config = dict(
    num_hidden_layers=16,
    hidden_size=128,
    num_attention_heads=4,
    num_key_value_heads=4,
    head_dim=32,
    intermediate_size=1024,
    vocab_size=8192,
    hidden_act='relu',
    norm='rmsnorm',
    norm_place='pre',
    norm_eps=1e-05,
    positions='rope',
    rope_theta=10000.0,
    rope_fraction=1.0,
    qk_norm=True,
    attn_scale=0.177,
    bias='none',
    tie_word_embeddings=False,
    parallel_block=False,
    init='normal',
    init_std_qkv=0.0595,
    init_std_o=0.0105,
    init_std_up=0.0595,
    init_std_down=0.00372,
    optimizer='adamw',
    learning_rate=0.00278,
    beta1=0.9,
    beta2=0.99,
    weight_decay=0.09,
    lr_head=0.00551,
    max_grad_norm=1.0,
    warmup_steps=257,
    schedule='wsd',
    decay_fraction=1.0,
    decay_shape='cos',
    final_lr_fraction=0.0,
    batch_tokens=16384,
    max_seq_len=1024,
    doc_mask=False,
    train_tokens=114000000,
    max_steps=6959,
    dataset='wikipedia_en',
)
Each number is 200 + 40 x the weight over its row's rms, rounded and kept within 0 to 999. Layers, rows and columns count from 0. The size before them is the row's rms in percent of the matrix's.

# down: layer 13 MLP down (transposed), 1024x128, rms 0.104, rows 324-348, columns 64-127
# up: layer 13 MLP up, 1024x128, rms 0.104, rows 325-348, columns 64-127
down324,083,227,198,183,168,88,240,233,199,167,178,184,205,178,125,211,157,244,212,211,178,134,283,220,218,158,197,225,123,200,210,189,193,159,261,217,218,180,195,182,168,180,141,222,170,211,164,183,195,104,218,203,63,231,205,158,187,217,192,181,192,194,203,238,181
up325,102,178,180,232,233,216,247,146,147,188,180,237,180,168,234,196,154,247,142,196,234,249,184,263,178,173,230,265,262,165,174,241,191,230,287,202,224,181,222,226,212,189,194,158,215,149,239,204,162,253,216,169,222,216,174,237,215,94,236,114,263,170,196,123,222
down325,101,170,240,176,194,173,205,203,250,136,235,250,195,163,202,240,212,235,195,187,192,199,223,204,190,195,204,170,206,279,243,217,183,229,232,188,154,215,209,82,154,221,288,257,127,211,205,225,221,138,163,140,191,199,182,118,201,209,196,133,190,206,281,178,190
up326,117,139,236,250,188,221,149,236,218,236,190,181,268,147,231,272,167,209,167,192,205,243,145,213,144,303,227,195,166,195,176,231,188,194,193,184,223,235,110,205,232,187,219,186,210,170,231,214,205,135,226,147,216,180,228,255,218,185,235,164,311,167,206,234,198
down326,124,184,249,203,219,275,198,220,270,146,237,256,210,194,145,198,184,214,193,193,193,273,152,169,156,197,255,193,206,193,166,234,182,141,166,191,208,253,252,163,268,181,269,134,109,248,330,205,179,231,186,165,141,198,164,261,219,189,174,226,201,142,214,243,161
up327,108,211,190,187,182,231,278,170,224,165,168,238,203,179,195,214,212,233,195,211,235,194,172,173,174,186,183,232,192,243,132,203,139,201,268,174,236,237,206,227,154,125,246,140,248,202,227,177,242,162,225,169,134,192,245,256,170,115,220,225,192,231,228,102,199
down327,103,145,310,254,182,193,255,179,216,260,197,112,240,276,232,197,180,173,192,218,207,240,233,181,222,179,173,161,232,252,234,176,123,243,210,262,169,229,147,172,158,165,218,175,316,310,176,294,248,211,175,235,241,180,240,198,256,207,175,197,190,196,225,258,201
up328,101,163,184,211,211,174,173,177,268,228,121,240,262,189,189,186,130,224,159,156,182,184,254,233,238,182,168,264,214,220,156,225,211,227,209,228,195,178,137,166,252,188,189,198,153,151,200,162,202,176,223,192,274,237,295,248,247,177,276,154,183,156,296,178,208
down328,103,231,176,201,216,136,191,135,201,146,188,157,210,172,68,236,223,212,236,184,153,195,175,207,176,217,185,187,198,210,183,197,186,204,248,244,194,134,162,225,210,236,197,265,155,222,195,225,219,270,112,220,176,215,226,139,212,256,259,227,215,130,175,208,235
up329,103,127,253,296,192,269,178,223,135,201,131,154,264,197,255,173,157,159,214,110,238,201,213,181,200,189,144,215,192,178,149,223,146,249,245,229,173,172,155,248,211,171,197,186,183,219,320,180,231,253,179,139,186,176,204,217,159,83,204,148,275,221,239,215,272
down329,098,166,145,218,183,235,223,225,224,176,224,180,134,167,120,188,154,173,247,236,199,206,210,113,179,245,205,239,175,230,182,129,145,187,217,168,149,161,222,156,217,187,238,146,210,148,153,211,225,201,206,187,207,255,197,216,195,193,188,217,123,197,215,224,192
up330,102,204,160,223,153,209,152,206,194,167,232,200,194,233,194,251,138,218,175,174,248,228,202,83,198,153,242,210,225,224,187,309,181,210,185,157,255,187,128,217,180,182,197,200,153,228,213,131,182,291,227,206,230,156,201,183,247,131,241,208,137,152,247,175,207
down330,104,176,184,235,158,163,218,129,133,163,152,254,204,192,101,158,186,159,193,235,163,250,192,198,209,183,165,220,146,217,242,162,257,147,207,152,179,229,159,245,186,199,201,196,232,251,219,179,232,292,175,145,164,231,155,191,213,198,235,311,197,184,224,220,165
up331,096,180,168,153,155,203,214,197,205,164,181,134,197,252,197,205,196,211,201,259,164,189,209,221,183,195,227,202,137,186,203,174,120,180,153,236,162,255,243,243,154,119,176,177,196,197,214,175,235,165,213,221,172,205,243,249,244,183,234,204,193,175,254,151,181
down331,092,129,205,236,244,177,244,201,139,140,138,172,134,106,130,144,195,158,279,166,244,225,207,195,146,176,248,187,174,164,206,158,193,182,203,186,139,188,175,297,260,187,239,218,179,224,166,234,227,226,279,204,220,190,162,152,269,134,174,158,230,180,206,204,186
up332,097,183,197,297,193,257,169,235,269,216,194,163,179,213,211,251,206,252,165,262,179,223,201,198,114,271,157,206,210,257,226,259,150,187,169,169,206,253,245,195,176,232,157,235,226,123,224,149,152,220,217,192,256,223,175,222,213,185,245,166,192,109,219,254,187
down332,090,192,224,207,221,140,205,232,169,115,225,171,156,211,125,181,243,223,143,202,216,200,280,126,184,188,254,242,71,181,147,187,198,182,215,201,145,180,249,139,246,277,213,135,161,165,185,131,243,192,205,196,192,183,192,211,263,225,229,207,193,148,210,240,172
up333,104,253,186,267,167,206,230,156,269,180,186,206,251,123,194,242,171,242,226,199,199,212,221,148,209,255,201,185,190,194,226,235,187,199,159,182,165,200,154,219,209,184,199,139,160,151,217,127,158,139,200,282,198,114,192,140,189,165,242,206,183,223,155,169,289
down333,108,180,158,222,208,269,215,221,262,220,176,164,146,212,150,174,280,200,222,259,162,204,203,161,111,182,198,186,216,130,149,163,206,224,347,216,202,186,183,242,192,233,217,168,167,263,124,214,193,215,144,219,148,213,170,134,171,235,143,239,228,263,189,214,191
up334,093,152,232,217,192,298,200,190,168,213,138,234,250,214,261,205,205,265,165,157,187,219,113,180,61,190,146,293,214,158,147,237,186,206,224,243,262,212,185,215,154,133,158,203,239,247,220,226,173,262,185,192,221,197,214,168,171,212,216,253,175,163,204,121,224
down334,088,204,151,181,154,177,181,193,156,209,169,202,209,194,233,177,226,176,197,206,148,165,215,133,221,155,175,118,217,199,196,136,214,237,180,279,253,249,191,199,199,176,201,177,238,193,149,222,155,261,210,130,175,214,156,160,195,135,244,186,216,268,188,198,176
up335,044,183,196,234,168,280,221,160,201,149,145,196,211,198,226,189,154,202,147,160,251,177,220,224,189,238,184,262,161,209,140,229,177,150,195,242,228,227,221,254,157,182,181,175,192,241,231,159,234,271,217,254,192,177,289,231,252,165,277,146,193,124,245,159,269
down335,033,249,246,181,198,169,154,182,161,259,227,182,263,162,192,180,213,179,228,250,167,255,173,204,145,202,169,225,168,223,173,219,269,157,162,203,193,216,215,205,231,151,166,123,206,236,182,171,162,208,175,200,269,274,233,180,206,121,129,194,209,180,284,229,198
up336,119,207,184,200,192,256,206,166,166,160,186,195,204,177,233,157,207,208,211,98,239,244,152,232,214,141,191,208,112,164,111,204,169,177,278,166,164,231,168,207,183,173,128,142,231,145,218,187,216,157,208,179,202,169,194,261,161,220,212,155,195,201,131,199,244
down336,131,198,197,153,176,143,215,239,228,167,159,231,220,195,176,183,266,206,178,91,208,141,182,171,116,213,189,197,223,230,264,222,126,240,215,214,146,212,239,148,184,230,279,160,298,207,196,209,165,127,228,280,205,207,258,169,186,148,127,182,178,216,241,213,138
up337,094,258,222,225,211,253,236,204,204,130,184,188,195,232,180,186,158,150,113,164,134,184,218,209,138,283,197,169,202,156,163,195,135,202,167,245,194,208,218,240,235,227,146,189,172,132,177,206,162,273,144,94,231,220,154,187,209,174,204,163,158,195,182,195,169
down337,088,216,166,210,173,237,188,235,210,174,183,289,211,136,235,239,160,203,183,188,196,191,195,149,174,178,169,206,174,214,249,186,161,231,195,213,228,144,158,234,232,154,199,235,180,199,196,208,225,160,200,301,138,197,259,174,150,136,193,218,197,181,192,256,157
up338,087,183,261,205,212,138,256,195,187,188,219,245,265,285,196,242,167,190,180,212,212,180,193,246,182,297,163,229,203,239,179,199,197,229,203,243,193,198,200,217,176,170,207,190,177,227,319,150,198,241,203,239,142,141,167,198,278,184,236,140,235,178,196,201,216
down338,075,209,228,160,206,283,143,205,254,187,159,210,220,190,184,235,205,257,173,180,254,159,205,137,197,126,255,190,192,184,211,300,161,238,196,206,253,231,199,172,182,183,237,173,199,160,141,220,191,168,214,232,210,206,262,277,205,203,178,130,163,224,174,176,230
up339,101,240,225,198,128,206,213,182,227,204,203,177,227,217,189,174,198,193,181,202,180,227,184,144,196,141,168,288,183,223,187,225,169,148,177,161,173,265,135,182,208,138,186,238,212,226,207,211,201,152,132,185,226,147,223,235,146,230,261,116,125,150,159,221,216
down339,107,190,287,212,237,214,145,192,192,204,196,287,252,173,223,193,214,249,169,206,256,166,203,272,227,268,262,113,236,131,216,215,243,218,213,290,190,213,227,251,196,241,146,172,173,105,250,211,189,228,231,184,197,148,198,259,189,221,258,189,195,218,178,122,220
up340,104,220,190,198,130,177,257,147,185,148,207,183,267,132,271,188,220,244,148,244,191,252,218,116,166,149,226,190,223,147,196,270,186,159,220,250,215,211,235,207,273,224,182,147,228,189,201,195,278,150,162,199,198,177,212,236,200,241,215,183,240,104,184,221,191
down340,105,204,199,205,214,199,208,270,234,177,212,217,206,193,254,163,301,244,197,151,219,221,221,239,250,178,219,163,207,220,251,260,235,218,202,158,222,197,157,179,289,228,162,202,154,167,167,162,129,210,259,196,131,169,279,190,135,207,254,184,173,214,171,163,193
up341,109,161,152,180,184,207,304,181,201,209,132,155,205,195,215,190,139,262,179,237,209,166,195,194,139,203,191,258,213,237,136,175,210,201,119,127,241,156,223,192,152,183,234,185,181,187,246,173,189,182,208,206,148,121,281,250,227,138,177,205,250,186,235,134,204
down341,104,166,199,225,155,142,150,238,157,217,241,214,230,217,167,171,229,203,189,142,173,183,158,162,213,155,163,149,162,199,233,279,199,211,266,158,126,188,171,149,191,213,217,148,185,242,182,165,148,246,226,198,201,217,177,159,172,210,187,219,207,222,226,232,296
up342,098,182,197,159,183,197,190,165,178,156,218,125,297,191,221,247,190,269,149,236,152,234,230,214,215,185,224,228,132,143,177,206,164,184,204,168,236,170,264,241,155,126,226,181,179,181,215,208,267,251,214,243,116,184,176,214,153,197,167,186,218,156,236,166,210
down342,091,199,298,162,181,176,189,188,141,205,209,177,128,227,160,173,167,232,285,228,182,220,240,175,201,205,163,104,212,227,291,189,219,199,222,163,173,184,243,177,208,232,170,249,287,231,172,129,259,220,101,174,182,216,160,167,207,210,253,208,261,207,186,250,178
up343,111,180,152,254,219,274,199,204,188,190,182,181,193,208,229,131,169,231,138,261,205,241,254,224,229,174,197,195,238,187,193,246,183,138,155,163,185,234,225,235,196,163,294,234,193,151,195,201,213,276,218,253,226,209,237,164,171,108,217,243,154,142,185,169,278
down343,117,200,233,219,256,170,163,179,198,204,200,207,121,206,172,173,237,179,215,253,150,165,187,198,217,209,182,176,208,197,149,229,235,191,247,170,258,193,264,218,240,205,200,258,243,150,107,236,167,272,244,184,206,259,206,181,134,160,188,140,153,221,113,205,280
up344,094,227,218,200,186,215,184,216,133,174,188,122,201,214,281,224,177,163,168,181,194,177,274,208,201,238,181,252,257,205,96,246,235,187,205,243,177,224,223,226,131,142,160,213,230,189,234,150,161,234,233,156,245,204,208,297,266,215,236,218,218,185,254,213,210
down344,088,231,232,93,200,150,198,302,132,183,180,180,222,141,208,202,249,205,214,201,206,198,226,185,245,201,201,215,206,226,178,195,185,234,234,225,242,194,175,155,173,265,175,225,266,165,190,196,249,226,165,109,188,260,285,215,252,257,250,187,265,191,197,251,154
up345,111,171,213,255,211,260,143,238,234,201,219,176,196,248,240,207,181,207,169,184,261,219,181,146,170,164,172,148,142,147,102,212,123,207,209,220,184,175,200,230,233,114,171,253,218,223,246,197,222,160,164,205,200,173,185,238,253,205,213,146,224,208,251,178,199
down345,119,134,211,189,192,292,164,244,203,216,174,204,181,210,223,199,144,213,233,145,205,216,171,150,154,241,233,165,207,229,167,194,150,238,243,171,167,229,247,234,159,156,169,227,206,231,198,174,232,260,194,239,226,167,189,225,241,234,136,155,215,211,149,193,213
up346,110,256,210,225,182,219,188,157,197,200,163,160,180,147,217,218,190,260,223,230,179,172,196,162,250,270,204,196,205,218,178,251,147,189,196,203,282,299,222,218,276,137,191,215,205,166,168,137,196,274,165,218,148,191,245,211,196,186,223,120,250,202,189,148,254
down346,113,231,239,150,143,143,154,136,144,124,189,174,149,111,229,208,227,183,191,188,153,199,223,198,198,218,186,173,209,242,211,179,177,225,202,163,232,211,230,175,220,247,215,226,157,261,179,162,186,217,160,189,177,199,227,152,181,240,143,217,197,212,184,163,245
up347,099,131,171,158,190,224,229,220,158,241,205,163,201,257,251,156,165,259,125,244,242,170,212,157,126,229,216,166,184,252,133,189,173,103,133,245,210,229,176,169,183,125,191,128,261,216,172,148,206,220,242,158,199,213,228,198,211,175,215,200,209,194,313,232,196
down347,100,225,259,220,139,246,267,205,185,198,154,227,171,89,188,170,182,222,230,287,187,213,188,179,237,242,202,123,287,209,150,194,204,200,175,129,188,241,248,234,206,267,174,207,224,210,155,236,285,226,143,175,220,243,203,180,263,187,252,215,218,241,244,152,255
up348,113,242,205,214,231,243,163,189,191,195,157,258,298,203,239,283,163,291,156,214,293,140,235,162,213,243,164,144,234,188,146,208,194,164,136,282,221,156,217,219,168,201,223,162,134,236,170,242,204,211,230,186,211,185,244,180,187,253,240,228,213,223,169,193,183
down348,117,204,187,293,206,187,201,167,142,208,207,258,138,269,239,161,165,210,166,214,215,208,213,157,231,187,154,252,108,195,232,247,190,152,188,166,228,196,181,220,254,203,190,247,213,246,160,175,139,261,211,144,155,181,224,207,249,142,167,189,181,129,249,238,230